From a checkpoint of a small transformer trained on Wikipedia.
Size: 14 layers, width 256, 4 heads of 64 (2 for keys and values), MLP 704 SwiGLU.
Architecture: RMSNorm before each block, rotary positions, no biases in attention or MLP, untied embeddings.
Training: a variant of Adam for these matrices, 326M tokens, 9949 steps.
Each number is 128 + 32 x the weight over its row's rms, rounded and kept within 0 to 255. Layers, rows and columns count from 0. Numbers have three digits each. The size before them is the row's rms in percent of the matrix's.

# gate: layer 3 MLP gate, 704x256, rms 0.0583, rows 485-519, columns 0-127
# up: layer 3 MLP up, 704x256, rms 0.0587, rows 485-519, columns 0-127
# down: layer 3 MLP down (transposed), 704x256, rms 0.0586, rows 485-519, columns 0-127
gate485 102:086121125100130053104153104121194116061164048111125136188089098118137142124110096091143072136131123136164140148168141128095099098149177163146129128173093096141202165104119165192125185122137146176107146090091114143141169104122125150098142153170090133148155140159100138074162126173117103086083086078131113129121079130126117132137135141107147061132053172094148181128080133076137172159163
up485 105:152164149077128161099115186124109157163100169156176109155119155163158194202088138216128113144142101097073094148087116097203114129114122156110113117148125087073114144137108171099176062109141110131136124163124114101141108149122091140099136121138119193189129115165136180196165137081162101148170165134100116093136148082039149120106127183122113137130117111068140059150127149126181101128128
down485 095:120117123123121072133148098165173108069171086122127147184101084133115110158096083089123112132105167164148100131168157164085112126146187165140139098137101118183153088123107151186127173146130134191085145076099149119130174094149150150104143115177060136145150123172151094081139145181099116080112120100151102123112060051132135141136158065103135102128099131148110200104093165090118138172163
gate486 109:172147097103122103148136103100115147143120115146094186091138142088115137168095134152054094127100127079050129106131116109086105103142109085144208157132145133176156119101125102093180139101154191220101135104119109105120105146151162113156110161231047117111129141108135136153121093118151143121149110159124127068111156111191079131088137095110078092132112083135129141106121159116166139154077
up486 101:079086156106116088118110088177124115082090127152137209072163171152126166164136111121157165098142150075129131139104110130115125106162107073114141094199100119148142114120130125088136185151175103162121075068099062097127118116099175090131081128154060157141109153155130176057148119128154106129119041141142206085084149177168102163092120168172140172157112061173181141182138188167132157151137
down486 098:120115141154108119114102115116141089095111171119098055167120141162054135073172096136103089157084143186114101152172079148174139137158155169065146083127090125070158162126138166130175073163131120041122113168155138178160082131132068117135118141067183084152166116148104133121084145155124191088086122081145052141117068148080120137063077143110132155113120162125115139137191077154097086107128
gate487 099:078089113147079112134153184111081136118083164125134145127139079112113134172139184099109180186058125095139131111195111080110091129106111121091121105126172124109154081054093131163126156114169053124090118142134125074136130195128124101118224180096142111131125113156115161135170127122111107080195112122115108088217109130131137138122119164166125154135094120178133172183093152167180168112113
up487 102:188095127085140150118116130125147068173131103107181165139116123159173183132117173138109137096141156131077067136105184134153149151133093109168167092083118121171166120141084147082102162128068154074119089132110158130150195117113153140111175102135062162187126101123137104094102062092132143162121115133141103158136140095105135168158137190120121200121097115050096149125151136108146146172154
down487 100:107112094132109121130157133110129112137116160113133155131099094076137116176156234121093218172126153117139124098133139106112085058085100119122146095170159138162127119054092132152128162104154053136099107175093108082112173225142116107108221136124125183144146095156129164116137105127125090087212120117138113104199134128154107212144117141151107155153104122143143174168109173153196115127147
gate488 109:150109114167194126118110141104118138126108150180095154122131126119134113127155133113145087193081078119116193164101091135131155090141170138176101172135103169105165098081144084124112141138054172121135177126071131110125088099079134109098098152075155089066135115097141107083158114177148100139121097115151118138141199171143108116144124074147122106148138140184131109132085063072075170061142
up488 100:163140215105185150158097165099155154167067123186123131091113100088135107093082055094095134164120115108086119159084117127139122102128110149136129196118155151106064126180159179141126133140132093073120137082131128115106124101099149185111158116101108201132151157090128140106101104156076096148084147142165132110166139123153111170107085115116115106078103083153167107162087116135112063154079
down488 100:147159073152071131149145087138130109116164112054117130190129146173133132140151179163166125074149142169169132076174156121099110135117130099103131092122107085150142128113090083086153152097133157168154124168151147151143139160177123064160138108185135134115062118167110113157166150084171162088150133124114132165099078094132136113127172118153131149181157195078116132106163175124146163125170
gate489 099:133082101143155133175189148114107150175148070115126103154185147102135127104096109105145160101115124146165131122136152134099091131138150117098138166109066103116107119174121147192094208078120125153162173131113194130114148147111144124116145134124134117141149160068119095105110102159087160150100082111180097174148126124126162065163125145098162095220134158181154115090114123113096127118143
up489 094:115134090116110112190127138104186102125118081161132092077053097083150088126167058118162108118129069153095099138093126116137108158098158085153089174093090127152149149142121135125046176117131092137135118104123156146167158122100109112104170159107171077087131197151071099114174078195101096121140093108177140126144115183127107157141072118094104127179091116116177161111150123102120129109112
down489 095:135151180151123133068114125145116136075115156100113171122106112159080154094133165113087128123163136125108182139169146140172103119110107181172134062147185169112121147083166100104167047146154155083094110129175084136119088132129130152161081124139106172090044141117147133150081176098135113096123162149079143103114126195128116175140124114168114154012168117146071100132096116175129121139119
gate490 103:147121173108129081162104146179139121144125086134160133122070152099124126123109111122111124086155113145138107112082145143127213161074151091089124111157122088161149096133100091156097157176110096149144141113119123139145129094141055134119134146150067142180151150125154138147121141112105150154124130135081112168093205118086126114111119157092121189152091118096088147193129137118103100169119
up490 109:109102174104114131111140147123163159125124148093124147120161121142152177133158104079130180146098124124094098095099099117186104133095098029123076140107168074123108083133110103096103166157137089146085113113168065132172164124133199089121135117134135118156158118121103120185183063106164174163210174137151124112112176143134088119109184079114105138101119098117118125184102091158100082061118
down490 109:096146193071125087095175152158178145112091149077138194126104137124150095145129103145093172098106162136105115060143113142131098139115108077098145139150098137153121076088103101096148093168137171136119091110132131137118171167122152102114151177162110131193035127101127134169150091121162127158204182119136112116133171143160054158140116143159136145135126122070141132173083111118154089102122
gate491 103:042146083162137134121112126133177067136237180129131115129125124138085135155115138101103134154105108146110176166152147142135173095127115181127116088165074174109141153067144169128143080127101094140134131164112120107144183132177112130135090117072122116046188098147168146127087090118150103118115136098119135147140080118178069058165087132125154124157101171100131158117117077094171123118113
up491 094:131114169149135107092114132158151179137136160098073143106123168093122182132130101193120164133129096143098157136172145117188168112178113115115130093117149116095153086131129168146117099102116186138143113156182128113174107135160145130194142140154156128099110088136079135115060088107106150120186145174111109072121148130125162096083100162074147105146126160055176100084154161198164088136149
down491 096:105099121135150095132176137091137136108165143122148124150103071170056087108126183083126108116087121197136105126094168153089137167160112063128138150152096169150136143099116095135110146073075166106095110140124178109108153128133173119152109131143088192097141151113131148191190163194190085165129152086111150148099087172136087150176131095159108092097105196155095182129111135095089115091114
gate492 095:158083122121123120110135151112072113129089151118191103127111150120169162160135152116171180118093115057128110082157098150053112127149095122099122137105147069095164111196098121156113118184162120152071100091101133041107128138117119138158125073131151059149111108153127134124098153090152126162153143134088112087132125120077181075114129079136076134155139131143155211142118130185087091149132
up492 099:147154071125105080124179120126096093072154123139098101107099131089165098141084116118147129140128091135129157089186133173092090108178078120126137149121110146107129133174141112125144209076139110158109136062134112073113101057109154150207114066125174051097095128166096149139111152113132188135122146106165101120155086111146148149077169102141131127182148117179131193119136123125086106152139
down492 099:131159087120151134148165124141161144073168128158087104095119095091170075079088098123106077124141134174102163151144133154178110122136143134123062129155089200144127148099159201081113147049108150100172169144171081142127075095133195143193115103108147075141166102147092125133155123123125146122128129135174115185166116128153109170123168077141125126095123124145104095135166109099124143112158
gate493 103:101088077113110101116116149084131108193184133136147147167118107112180130143138113146157160148158137132102127168112103203070138177125125143124161108091178128149163109108123135076163184138144152116054098083155101129163132139110084095158158126179177057149144091108147131116168112137087104100172100093093083096145078107101130119116149136165130126117138136106144074135220166110142123179131
up493 103:090120106165124129101073134153062171123164126217127128129171139116139072138094125121125189123178142112097097119116109158149142146125136153126089123130124147095070094108166113103160142158132079124148117088177145091107104152098079162227169061080148129147119151133083115182164149193143139072112116216114140163137094143127145201097090176158155109124135124081175077119137151106091105104152
down493 100:167125156146160165122129105167082194115152116202164155095158167164148127072112122090116141111093111121141126118084143134145067094186126118140062111145161109052081127141164093148104130153080063150180119141103144080103094104092154166173133079114121201109131187174071101151138176150189195123094120185112175188122133152110166148157110139155189115131114140103127079093087155143099125102158
gate494 097:041140068149116148149113122095130067105130169120067096164104126109158047083163119109136116131129083160119147118175117194057147133141129101144103149149080110125160178135145118107110179140069131107129109106121105116126144109105119110144047103111182142129122167188081072044120106152176104129107121098106114070159087156156117147098161117134065167104081146137124112117128097139123140088105
up494 098:098101120116116134145175108144141167142138087125086100082137147101094135111162142059136076147162157141116148128164141144094075090131174153095138159113136162127150097124117134159102136146187128168118106081130152145151200080123171121058169111123147153025144182058080119092091159141093159107097167134179150114136179142160151102170128090187121103102166116175076159104098105163093138082165
down494 092:207125151132125103122101155128112158098155129100199156118131113155125157174057133187112167119112126131133095121088114094187142139102106112154129114126162124139091118109113144126165071113124106111157147171133114111123060185159114114165125150162121099187117081121201170183181125151082135111154095143100095159128116203115111142142103172065167124169123149079139120143148145066157104113112
gate495 099:196080086071161153142144123116114131124154139127114118102139120162107103114099136139108114139173149130110116128181156135075144152150103062091119122104159126156141107108097171105116085149052121117137165107108131077157103146146145156109122124144106198139142074161168074158095075128124182133143116091081117143140087149106105168156146154097065157133128180153130168147152106111090118135097
up495 098:169153185137152143120164109085068153108146119109125126104143146106163135128139129169126111141137130141108116101155095092118162126170145083110114115150178141138110117129171120077125090092113104182148124124130137161173136140168104091131139134109118137115101168184196047134128124126152129166120111070156124108094101167132140142173185096165164135123152164112163138179192076096079133083094
down495 097:117129184188106129157171124126105120133143121096175129135099164126144149139126108172127090124140140112119154095197125117161102134095121140134085126150113134111117115133171086096136160137167127153079165112115182143134146162156130090163131141059211098095130149129158092135114127144126119134090156105143174091038135224162105093128151119155180167137136106093150097114128119103138146042119
gate496 093:118138124139090139120108151133125088109133113130142140137152143134112165186118198094073089132056171098054122132120107104099145114100131101147182121168191142184119056137140167116148147103091144130103141159112144156134109089164165143151215155156123166142120139152116159096153142092122140118136137123092170125135132094039099133153111111109094073107081144151146150116123161141202102177155
up496 102:096117147098118146142147125057117065138109085073103113056108131208101102114137112162142117128113061156113150128153153150158096098147104138082111075095100132092128117146046181176183099160138095132149077096108163116163149068104103079136167080113110122170083153105136169137158132114160080128108125115140161116158154118123080087153110124134180171157136139170137153091161183121131107106112
down496 103:130142115094110155102120136087139069117126100098095147086120134212120142123102149135130120124122072173092151141150126137152116063128099120085120080121152113111115113141066137151220154190073094137117145107125121114153129085124126110134153093128133164188196137102104154134110154104163092129144137122130181093138125058054090087140101130116196166157079128136149162091151200118144164139097
gate497 111:060151106140105091171152146137108159122158096092168222146111161083098131134094102151117170047186143110136034134127157138128166152084117095095103145088143111141120112122095194137137206139166129170136132120138111098148102115131175110138111142174147142126152108110115156151163132113161139116142139104117053112149171136088115100075158159160147127097099160115113125119078113116104121156077
up497 110:132052146131100086138126147163157066126123159122160149114137133111091135125075126120116133132087103144099102172141150104160104113104148112151047172117107112093120102036099173096090114181151149144117051125076126170142142083049073176139102099185142143087157120047180181138166134101076091119122176115073145102143125127149094132190114122139154107106163148109136096102111097134161191083180
down497 111:127135122126146111100113091083192122120145130164135174130146124101120066110065085058129180106170188090111062095127168164173141143089115108091078127041131157094093194126155172146114149156188108127138091118124158143156150128125161159153116147145208125153091115109141179092099100112186105153149159116105148116122139139182122102101117152133167122097070181090151118137114099057135213103124
gate498 110:094169108166122119182153079126114133170157120164101095148146081077163050128136106121112159152137067140134134159126125135124122153134130141091163140110103186155170124089153150119108184168116071111186120134116059138173128143071137143130114077097147092111080152129099117102088163150054148133112081138147100165163133156154099167117089158135127149152102166185174088154162091076060172116179
up498 102:137145103106097117153170133105090114147140095136074147116096116158135139093157128089124142105146136107099121081102156074089089123148155092129115189150137133154102064130193091149072118081153122149175101128081154154149164104130123140125156160177134131102123127102076150098128184134117156164134101135037190084156134174179111103073112096131116117135097168113092105064127112136124101099103
down498 103:111128132119175126078108113177159145074104121128151125128127147151103164157095101177121109155116135153153135130164122169155161119131111120146122093145095111082066208141072099121144109140115163110090161119152141092087096141140112130090102107078166141143120137116204087130158072144146091100101153115197091144082148113081143125167149130120156111122146052177162167139111183134153127194157
gate499 097:159105135170121108158183146117101191129090130152088128153107177132107110132141086127167117103084085190109142133146138097099116079148147150210137154206094113109136111088179122106091111139076141121128114136166167104120133139117085133151110129120163125084155211121121090085183115208088128091103115172116147155131122149142113116125152117122127101184093163147099127067116148153068117051131
up499 096:099118095121094152179146137073073157169143087146185155156086188110137123027072121152112116128147127076093111064150132137125102101116100098118182127101127137103106142144109173198099132126140109186161243081160132038141129163128196148140129165103121108105141121195126151067135118126121083076116110155100077182098098125118128144119125112130140123115117163145147135122071108089124125143156
down499 096:133144143146168078112124110192167095124104157112078113118164102135074086224190123101180143145105100193153152193124143121133136099128165207175083104098097085120137135139134112093149120110107173082126028163125181207125138094122077103124114121139155139176049147080156086165148101133121177198129134097160206082144127171138111123100145139147129120162141114115083127109172156130156092164130
gate500 097:158147107050100101188123139109099171146141160155140107166093146075126118127072120083107096129037155125128072131138102114131082151118143168120105121118111057136074161156154187142077110099099173167123152145093134133115120102169122166167104140143102056109139104126133115136193136069121128114161101143091108181143141082117102030173152128092109145173143127125109104093154130153099118122173
up500 101:120105123125111128130137152162157126110078107134133210158199088135141166130069178156153133069152212091105149090116134122142160133104063123105132110156171174137141106169137149080144103141094097096102085187149136115106169088144151164141171079161103156146135084193126171148114132115139147128192130132149126125138097107075180113128199179175109161095089144108146165172157111121161112156137
down500 100:164124083040091080177136128126095160137158139162113144138110169084087107105066129075091122133041160103107113132137132125127059158117116179107117126116079057100093153121143136127101100127069176153121148175091133134092167113165119176159111152153118070150122066121120123136165120069083129086187098140123152185166137048092140052158172132131124151153147156136139097130144128124114146106167
gate501 104:083113129107116066145134164162126095197123140127172110155159114124118102113127083186099154131134130073065086094096197110154144144127130108143143117133095177154090097082122144119094123095119138124076117169124162078187105095142162135126152162140154096113111133139185126091078085068092136161123139092048163057079167126107070123142106138117162153124127116135186135109082154188084058173122
up501 100:187145172158121152122082122121171097171114078078161128144155151132097190096113158138157145133106166184145150132134083161114156123141162182123134089104189098190157149147144130131106136154126094174192144148149094170113138137111142181133149118166083128128103090083060096162112123172128087140130156155128138159139081082148069137130130106106134092108117170099021095109149135067173183098108
down501 098:153182128175116118140076113176183074185091114106128131147124085092129149123079072150079159185113122097089078119130147136117067100124167149124165093154139191202118100082101091080097098090146111151099139177118104136157099121128122164105180174147092120133115162111144114060071055110024161062107136103100145115126111001105079141133122106060159109108125152134148100129080146120139107137153
gate502 100:134170143146098106129109121132152125149101040136142096105152179150120073121086104127177134089161144138129154138134146105132125128177137113150156049096138038173153155122149097138089231070083059135161162162158129116154171142120157156122151103138108113132126112112092123087146121136122146157200115112124184125154142131123183131165105166204137175112100112111110119157144083148081135137136
up502 097:133159127119190118150103139088159168209146137135140039111118129190097112136139149110124103127152104119083152107110154136156181116141183147105132102079114158103132108118184149166136135146136112179121123110136114146107146051128062135106104149150117088115119109175175154149114096177113137108182137097118131179099118101110157062170131134064149165169111065095138177071117061104073151179190
down502 094:138152116137120158137127137154125122137055066070111072179122161049133109150076129148174115055162159141141132189098156077125146116153078094176101116108166054171182101086152085162146168064049064141131178189132097119122173110127115186109111084134141126144192144094085131101088157123108135109145122162172138080130151145119163118181148123160125092120088165131175125128121071110093162155131
gate503 104:068127127143144136139091124133135118165140160074138127109167100115092151155089157100089099118178198136123149150113121151102105167145115110156149131120147121175141133168109199121177111119090113147130131109108159117147087157134206122101151079147088135180134137062137106123060118166145156114145152097144144157133139114151063095150111234167169094093137156114116153094112098087133125157115
up503 096:129138115152121131090117131180106161148121116160146110110104150068125104148123119136120105161137104142118165131122109088185156082159139128092099109172108187098124114088104097160170134081133129163164130121155181140181110142103124131110132146111183147094115140112056121086132084103159122119103091161124108149071129127116077166093122078116073090062147133106106108100110115093152079139118
down503 097:112158100151127082133122166168138112159116076069139159109146105215118138110126183114100126078110143124137106094101069165105139149117098125145169166102213123148143112118132110078150152157098117140129138098055117097080186142132158115166157137169095127100234068140161142114154119139120166120149151104158104120182126072127175157135084146133137149203078080105134149113109077149134125144151
gate504 098:098107098159169168171137163090194144106105147091153115125079151137121124124088113146082130154131081118115111140100161139143079076120191155125154114154212112148116157113127133142097108120068127198102131140117123077134114142140131109108175152078107124170086122153118112194123038130158133115173173130068111161154182138096110130148146125110098082093149138115055169131109096136129115097130
up504 088:126124124227120178125148106097145162145117127191115081111114126207143124123067114092089136206098126103090216105148174133128110106102174124174182122150178199106098126103161154144096141087091100083139108154128077126122075088136094084141161136054150094114122152163149107118133082199141138141109080085076098155098126170104092132160118142114156155143154117153137121124139147119150139072214
down504 092:214114097144172137149120111127059126153145133161169143154140111113119129140190178114140148116136105147134192113157177046072157113075081135145108150190076148094153129126121176132063103142161172042152118145163160186113141100200108123165076117123211165080119164136105129094141194135109165125096145114146092150126046102112121129103095159172197215142083102133202072138180145109130160139143
gate505 096:132102140175112145122101125110135139152125128168125086162110145178193134041118067131166088108180126081085142119128103106148120142108091163071091080147141104120133086147114089113154180138111141098107108100131131180086144057112107152064146130147132144132134154155138077147094123091110117144155105111120072016116145124184192108136151147128143103094134117130077148156176134134118135105161
up505 092:140129120130124122098142082109112231192078063173149124089126137133113150052193112124125090159128127158137151130125123166090090120117123114122139188112137075158079086096180127108129151129123114141074176134101180144100147140078105136066129136121141119115117180142155073150101224165093109160133105087147139104093087157128173130193074148191166094175169163161148151124146143091138134113201
down505 097:125150116098137152130176111192104118109135113123135184115155098072133122134134176123130177158096169167148073092120107152098072065146130087189097194134152116165152136144123158140124113124142088139107162159070107089150094183160175100160129069118121083094122122137167157125175135170081133116083145115123135188147152180108123178132099139154117105130155160130195091125090150138117122118139
gate506 104:150148161148135147133144169116133094160171138102137054144154127114109147085111095147119199112158115141124109141116152178141107135118122139112177061121094131073178135183130135113117098143132169097162118066135118111073146161205112179174121117108106137154109120113134149108104135104141168084111084118086139137141135145139110154145123137110100111164117162153143122086156151099199135147120
up506 101:096104126121142114109061187109180141138123114128147137193086144133148118088147113132146189122081139115071081173115097173135119098084108110065092133101068164093132172127111122108118163159146146126140102120116088188138087092115134151129210136123096135090151147115099196143129111112086175116137139128152176113193190139115130117108081093151108091074147218139141127146166136068088108139131
down506 099:095110165140177186128120089082133176155117205118082157118097143125157135145136146180095144148173114155098101167089144131106145067069111110117169134150094120093096085107148175149174064090069153120112097130117151126136148102127089140080201139122059127143115175129182158175199123129128165112119182090122164077170142161077087087167155158152130094129145102139079166132100190149168183096111
gate507 116:121149125090176189180061089133133101165099118087151151113170131159161156204077083128094139125169142098142042119125133141155155087101118138071136106106116111121136130117095148116126164103120126095157136134124159062152128066098117109186152110188104151134135139133141181147113114113082161130100085114171154144132090085079105158178182147105062152034075141108120109128141095137161079112057
up507 105:123096084083151130098140064117162143153084159072160170092174135160107156073117112108088112170126165127132098128091157156115122099095112191128140179110122136176112087110097128132121171105137094109119180112130164113133127087140123042164138078148157170126154135137131178138135061143108151067075069075111141129102102107082104121189125134156108178155131151122097153078103117089109088070085
down507 107:095118108089171079091148121153131149180067198119137132089115123140151136083086150104095139102119122107179118076160038147060149123111067199131136138152175149156179115150125147156090135158099110067157150133065131178178143145148156100138168112133146165117118128154143103107086113132089137108121081132115148147119094131121160124130093110138191151175131106090128138104144108103084174149101
gate508 108:110112118122169039130101133107108174118182128104172187112158136129146138166111195158136129130107132106154165158074186119132118139075113067131158117114100154127126118116140065161149124107139122179130141067121119155212146123173159102110098114174146136153104061145087179125144107114086170147146147083162077118079173105117037167129092143119096140081135175056079104154113111119173116121129
up508 105:113131107167152108121068100109190137127121103157092135101101125197130147132144163137095101116090142166141106163077151129160147192194105102098141099088182115145077133139136107114120080181121111180107162196155154139105153165131107103111121080149095146073111149111170119172164153102099124119134125184164231118050143155157128113127150096115133079159140093111155081112191201092094117175121
down508 105:121159148112126087107157127128113109102127097121102070178166147104075137105199137104124057159112075120102155130088080127169193124139124096118115133123130082183125107110149109115115146161176112136128123128105154118090101102127094111192107150168236127097239142118091102151114141087193145179142070156170115133088131055121128106068135179116105129143113144126171144153101170156124108107182
gate509 102:136097118100075080098153161146121109185142131124188121099163063140121189156150157182102160103137094105125125101122169135189149154156120138126151130174125134125138087087067171122170114134096151122144091177069146104075079131130106114108157123185132172175185152155143186137092094150157115190178108163102093088138150078122157129152124146141145182165087131150110083122139143147192072156077
up509 099:134134120128114133092143141124122171144139114124136081127123083122164150100135158113131147126183084142133145138124145172162099130107081169110160086111162110097150095145083142136190205097097096109187091098152112115080108078120060141164162151136167108135144149121141178074127091171107130200134129155102081092100107102187098106140075101120184152166032135171122123110102124113177141154110
down509 100:162112154132090149086134135194151151114155106097148120142106090103114078090114119140184128117140120141097133125130178130108105119140122172137108098068143153124101189149168094142177181065163114060159143091172143094151112125111060141144134161124145076119079153080148139053122151159114091159055147110115124101110078122187115146124096121098166145206109124178149169115152146119141160115196
gate510 098:152148171151149094128146184137137120111133128161160101108150120102184137101142081131189159139092113142098098090106154151120154118146077112104113075108192148098102115131087139102176110106175150121133097094137140176122132145102113149147128141092044128123111122186168146103136088062101153137100099139154080158151148110106117125109099073090122117130143182163164113086081155099166116138109
up510 097:107093047120111104165121136175142094101105135113159184161153073137109150187117174153160136137101157070128122139145149094140111100170064118090142147147126091185117095166133093108174173122137107170142144167123083099073115132102126101120140103161098180078134100108164195136142148126080078116128173127114177135135217117098096138150148189148179102136180081172103148128170136113179106121103
down510 099:137117117109124087181147149138180167069077109124174145085170131145182131124193091111191128137084137106091144075135193149106142145201110122124154105150157158119111080162114083147137091117094146153150125088125076128136160175101082134127108135095103146147125111151140114078137122076123131151066138120171141158117191054117135111075101106069125100150150157201125125081130133123132129127126
gate511 107:112173127152143093084175108153154147160118106105122155123198062160131133166121179178175158083138135129091108093136246086134130130094089131132121166121070155157163082088087122089111138129140151161172175142090093151117082168150140132049096175211090130118124145084122161117149119105117225127119141102134095103128134075185154112110143124114118081092118195116076154135127179145160091131127
up511 107:144134115179095163167164112156121120125144111136128089090137123157131136164167142145155083121115140122115162196118163081110141119116141083203106101087074131131095097101155131072154125101135157125176167187125122106069072195118069168138154127150168212121125141128161154111122147141128072113131119138125146129094113108072116049092143151114129116125145116180089206112098086112093179135125
down511 109:201148094163116156143182101124120090066141127149141079123109124130116128153137159079142112075113104153128096139149132138109163126142203044145094094105143100160148088087135121093164156143103099158156165149135132083074083134104064171163151123161174174146226108154110127088121139157125082145149130110143118171098133074049120115100173160092099166138079133148087159112071010117094137137146
gate512 097:165136168111153114150080101131080082101116120122154137081116139129084092178080150147111129131126146080118176069138127139136093120098124096089163125111151130126136114092164128142099086114086157162102128122157102172127143132179134090122154128111152138137162102121141130130165133111131047095193160139098134134142135125120065153107216135090069154139134124159052164152065104135125108113105
up512 096:142108129159130167127074138123134072176128138137095115060087124109083110141079202183107131130066142131240168127070139165111066115135111081098168168125138142133145127107139134160130146127150162130130095092189149163126109121176171074133133123174163112152076149133121138156164154114157142134128147068161102078112113125155095210180111147123113130171118161109106106145107087143115163084095
down512 098:126089112155142153135088158092126110184105172096117063092105092115084097118090184149145109083070166165231133188087119159109090132164121089135151181119109140120108134130125154138127180138143187129158050126182149162150110128186193109117111158142139110156058132152110132102122156090149143138144087082166086098100108165194154176200132147148116098153121140084147069096130113161147130129101
gate513 100:057137142149151133162037189091148127136161193164155078150111122105193168132161140075158122125111165167101121120052066137131118172158134154069127077118102142163127140172119149188142182090166121090130169168156111159111073139165135160143164080153116107170097175110062135123092149050146160072102101167128091120161122148128138073147118119115113120130178150143107135133096134139167136131170
up513 088:137119114091187082136090191114109161133087134092142118124075076113145174117121186193119132084119191129149090098141110089108090126124116105081129087090117165151149121059177134100174151158106150132141132086170137102179165133176125180113114122130147144170117150098093121101146134101135117138120168098098143059149173140129099148140124108133090136140098089121099190150132099168153077097104
down513 091:085123103145099094139132121116136130183161142147153121111140139132097173103181099115135101170133123129091125134116107066190137225096180159132117179068123102143121145103116177148110149112156126083122187166119150158126053153134158167136126090127129119133041190123103143072132152057130131138111090153124121172139143093168128128125051098087117175158202134130188093121119213134090086040144
gate514 109:188076107123159094077096150146114107153114101106156100130172110131143113155118119103215109112162140081085128164137117100110200125111127162128062152151133095152121123086115172128150135125120188109117130130125116171155108147126097133155119155137155106207144058186118123142093084118105132075126156131070119070091141061136155105142184169120142111110120144150142110134145127098212106153153
up514 108:119108094182157128096128133136110049155184066115121122118195164093101106107093102127145127151171097131096082122156104120136126145150143151099104143155112132149123144079140059129231109140076150081138133134119129106143101162129091080186111160129187106124069127117081083090105158146105160124106117161118105139076164098153194142131173168127170076126142125123123119127159128089152112136127
down514 105:041132122179120132156176096129121119112160141107105154116136140092134139097112176166068132184137120162142127096066091112102112111153134071069136142161126177094198133112145069139135134129111067165174141093135101010141117134114149087127126140145114129122130195080101110098145188112107156186136071136208116133090137152087120157111113142143103108111166134095113156085136194173119129087094
gate515 101:134107154069183103195136145091187115075129181121159070119131108145155131060122142147164117108130142188152080135117136115098147200112161087118177136129129092127139118159077103127113089147155150170146134167097119110154179068143174150122164171151158061141131115160085101128137096128147145170198096126085126147125104079143178149147163188121113162086155152128139161167164135168133140156144
up515 101:119141212107167076166156143081166155052146117137099134145132119121104123071180126079171140091119184141099140124134139125121145170121178129139160075153129168109159161155147104124118152142091176167124166134091079143166124144149165160129110143087125100071141160186097060113152118158124160137102071137119149124142123116175151145126137167140106083111163117109188135191128079133149157136145
down515 107:110123236127140088084138136147173137088180077144142162179160125116087107086199105083133146127099212077089171089127103140096143084094157131136164085150122166116123171140139108109131156105099162137121173119076171155165076164129167139169085131051146137071150138151147043082162110152140179110096108157150134127169117094145130144143076141163111102141143129147169079176138079122155124141120
gate516 096:098099120107126112185116111116136097149154093111152154137099085119157155168118173096167178150121131073092157090146174163097128163091126087103118112166109176146135071079134111085133155093143108196057139113085076097176185115092179178083089132123093133128135065163128155072183063122121124081120140127090123153130173044047106140139134180125166138080161122166155202113088126178161094109126
up516 099:053098103162121140124103133164116142075129119149125120128084124065167135197153166108151131177123111115133154123137137184128139101114144094077139195144146109081141081108135151100185181132156115170105156136098111091136142090107147121198127139094133118105142151163141141074152107149129187117074151096111121127102213119142092110082100139152127081151174069169077120138083091138129117094151
down516 103:091104149164154188124104136179096117100112171186131141125096152086139121120165120140143109147151145126164147138100101138156169059131168134117098169089157086066129115148119178142133142161141121146182141126159116123140099101112126104180120153093173106121096178140129124104101181118148187139117135150129180093100128098151148099109131091159100088201139093150040064132155135095107117171172
gate517 102:154071149126153145118141145064149176122144129125104110094122170220170144133149118122120108102141095119185150095153091085148129092114129183142094170093121077170134136114163105157079124115097127103120126140077118156148145126133175090057062186192116142132127041149139083119107108098176108131150107086133134115152120142056107100184155142127042128164174100093083213110133098110129150120134
up517 097:108141065146075202161151131159153074086099103119123112161158124097133172158066087148140090146111151101090128132188101148159112099152135185172110078146120155160101124086072115082165119115104133127161124146104103130085103121061117181078179143163144034113131100132104139107077129132108093071128155174094162128093130148104084141082140090084140139118119125130165095144146121157137127229124
down517 101:137143173159089108162094133052101130126200108103134052105155146139180184159117098078142103103116086130164104095113130123165168141110113172106119125163090103217127134127154166114134171116132108132156149149078057155150094152103189175144105131147098182097187097110144073114074106105151066091124152080146181141079124048062096091092168111129096087127198120111079193128109122174087142143188
gate518 099:139109087161114127173111105118118097109145147144087135116112178115003169136164148147129159101174092146179145131154183133075193107154166089129141141162155129128075131114130162116110070156116082106129138128086165177101092125106132162119094140147146136125200172114111140160062091159114194210101141161119121165132117151182154130139117121105069113175171140121132191124160086186121095091145
up518 093:112101148097101149086099137081129129135114154061155082182168125136152099083128114098111144166078167109184085116135113097136075241093131139106116110178205114090091054131081114096126152098161164128137157161112122086132165132144108110081137109126137091098099097098158119114153145114077158140162160071094131072106150117123140087156138150096149185222172138125120209082131149073187142150147
down518 093:156165118148142113083125094154127112086143136169130182126120146145074159184150152176123168106184116096124175097098146175122226055150103086130127117096085172174149098120144091118120096147073112171077123099094196137113076136107157146130108154150128109169240143125085167119086082134137132177123088131123126145137133067121112159185137105133083105042133174123156114114172068131070132096080
gate519 099:104133096176146126117138087104125169087157188111141149087162112110132130169120092093147091179094110114120164087206146150141113142091120114166094153152093131163155142066157089150140109095071118154166161141141076153129114138057188116111122175146115086069113144128120112154155153155187123128079109132143155193124174105115149128152104126212138090170109083100101142144125106149116126106128
up519 098:103095110086143119151107126094136117152159126132151068188113112127124136072132141208110159097118098096101129123061092130118148133124173147123153102155128148167182060158127160145166166148156160187131129053081186080121087179179111074170122129136117147118124085151168144107114129089017105127177118057150078076096154118108100107100168121105101180128107147121171138072114112078150153166102
down519 096:145119140149106111129147160126140119064105111114183154065146138122126142215101088069155098180124191118120179116175169119100164117157116103156147152107122114097141128109116113112112101056105068159111130199156090183121177092104181164094131150120112096118178171130126091166124118115238127121091159167141144219176105113131133148157093130227156115118135110153084113121152131187111120078171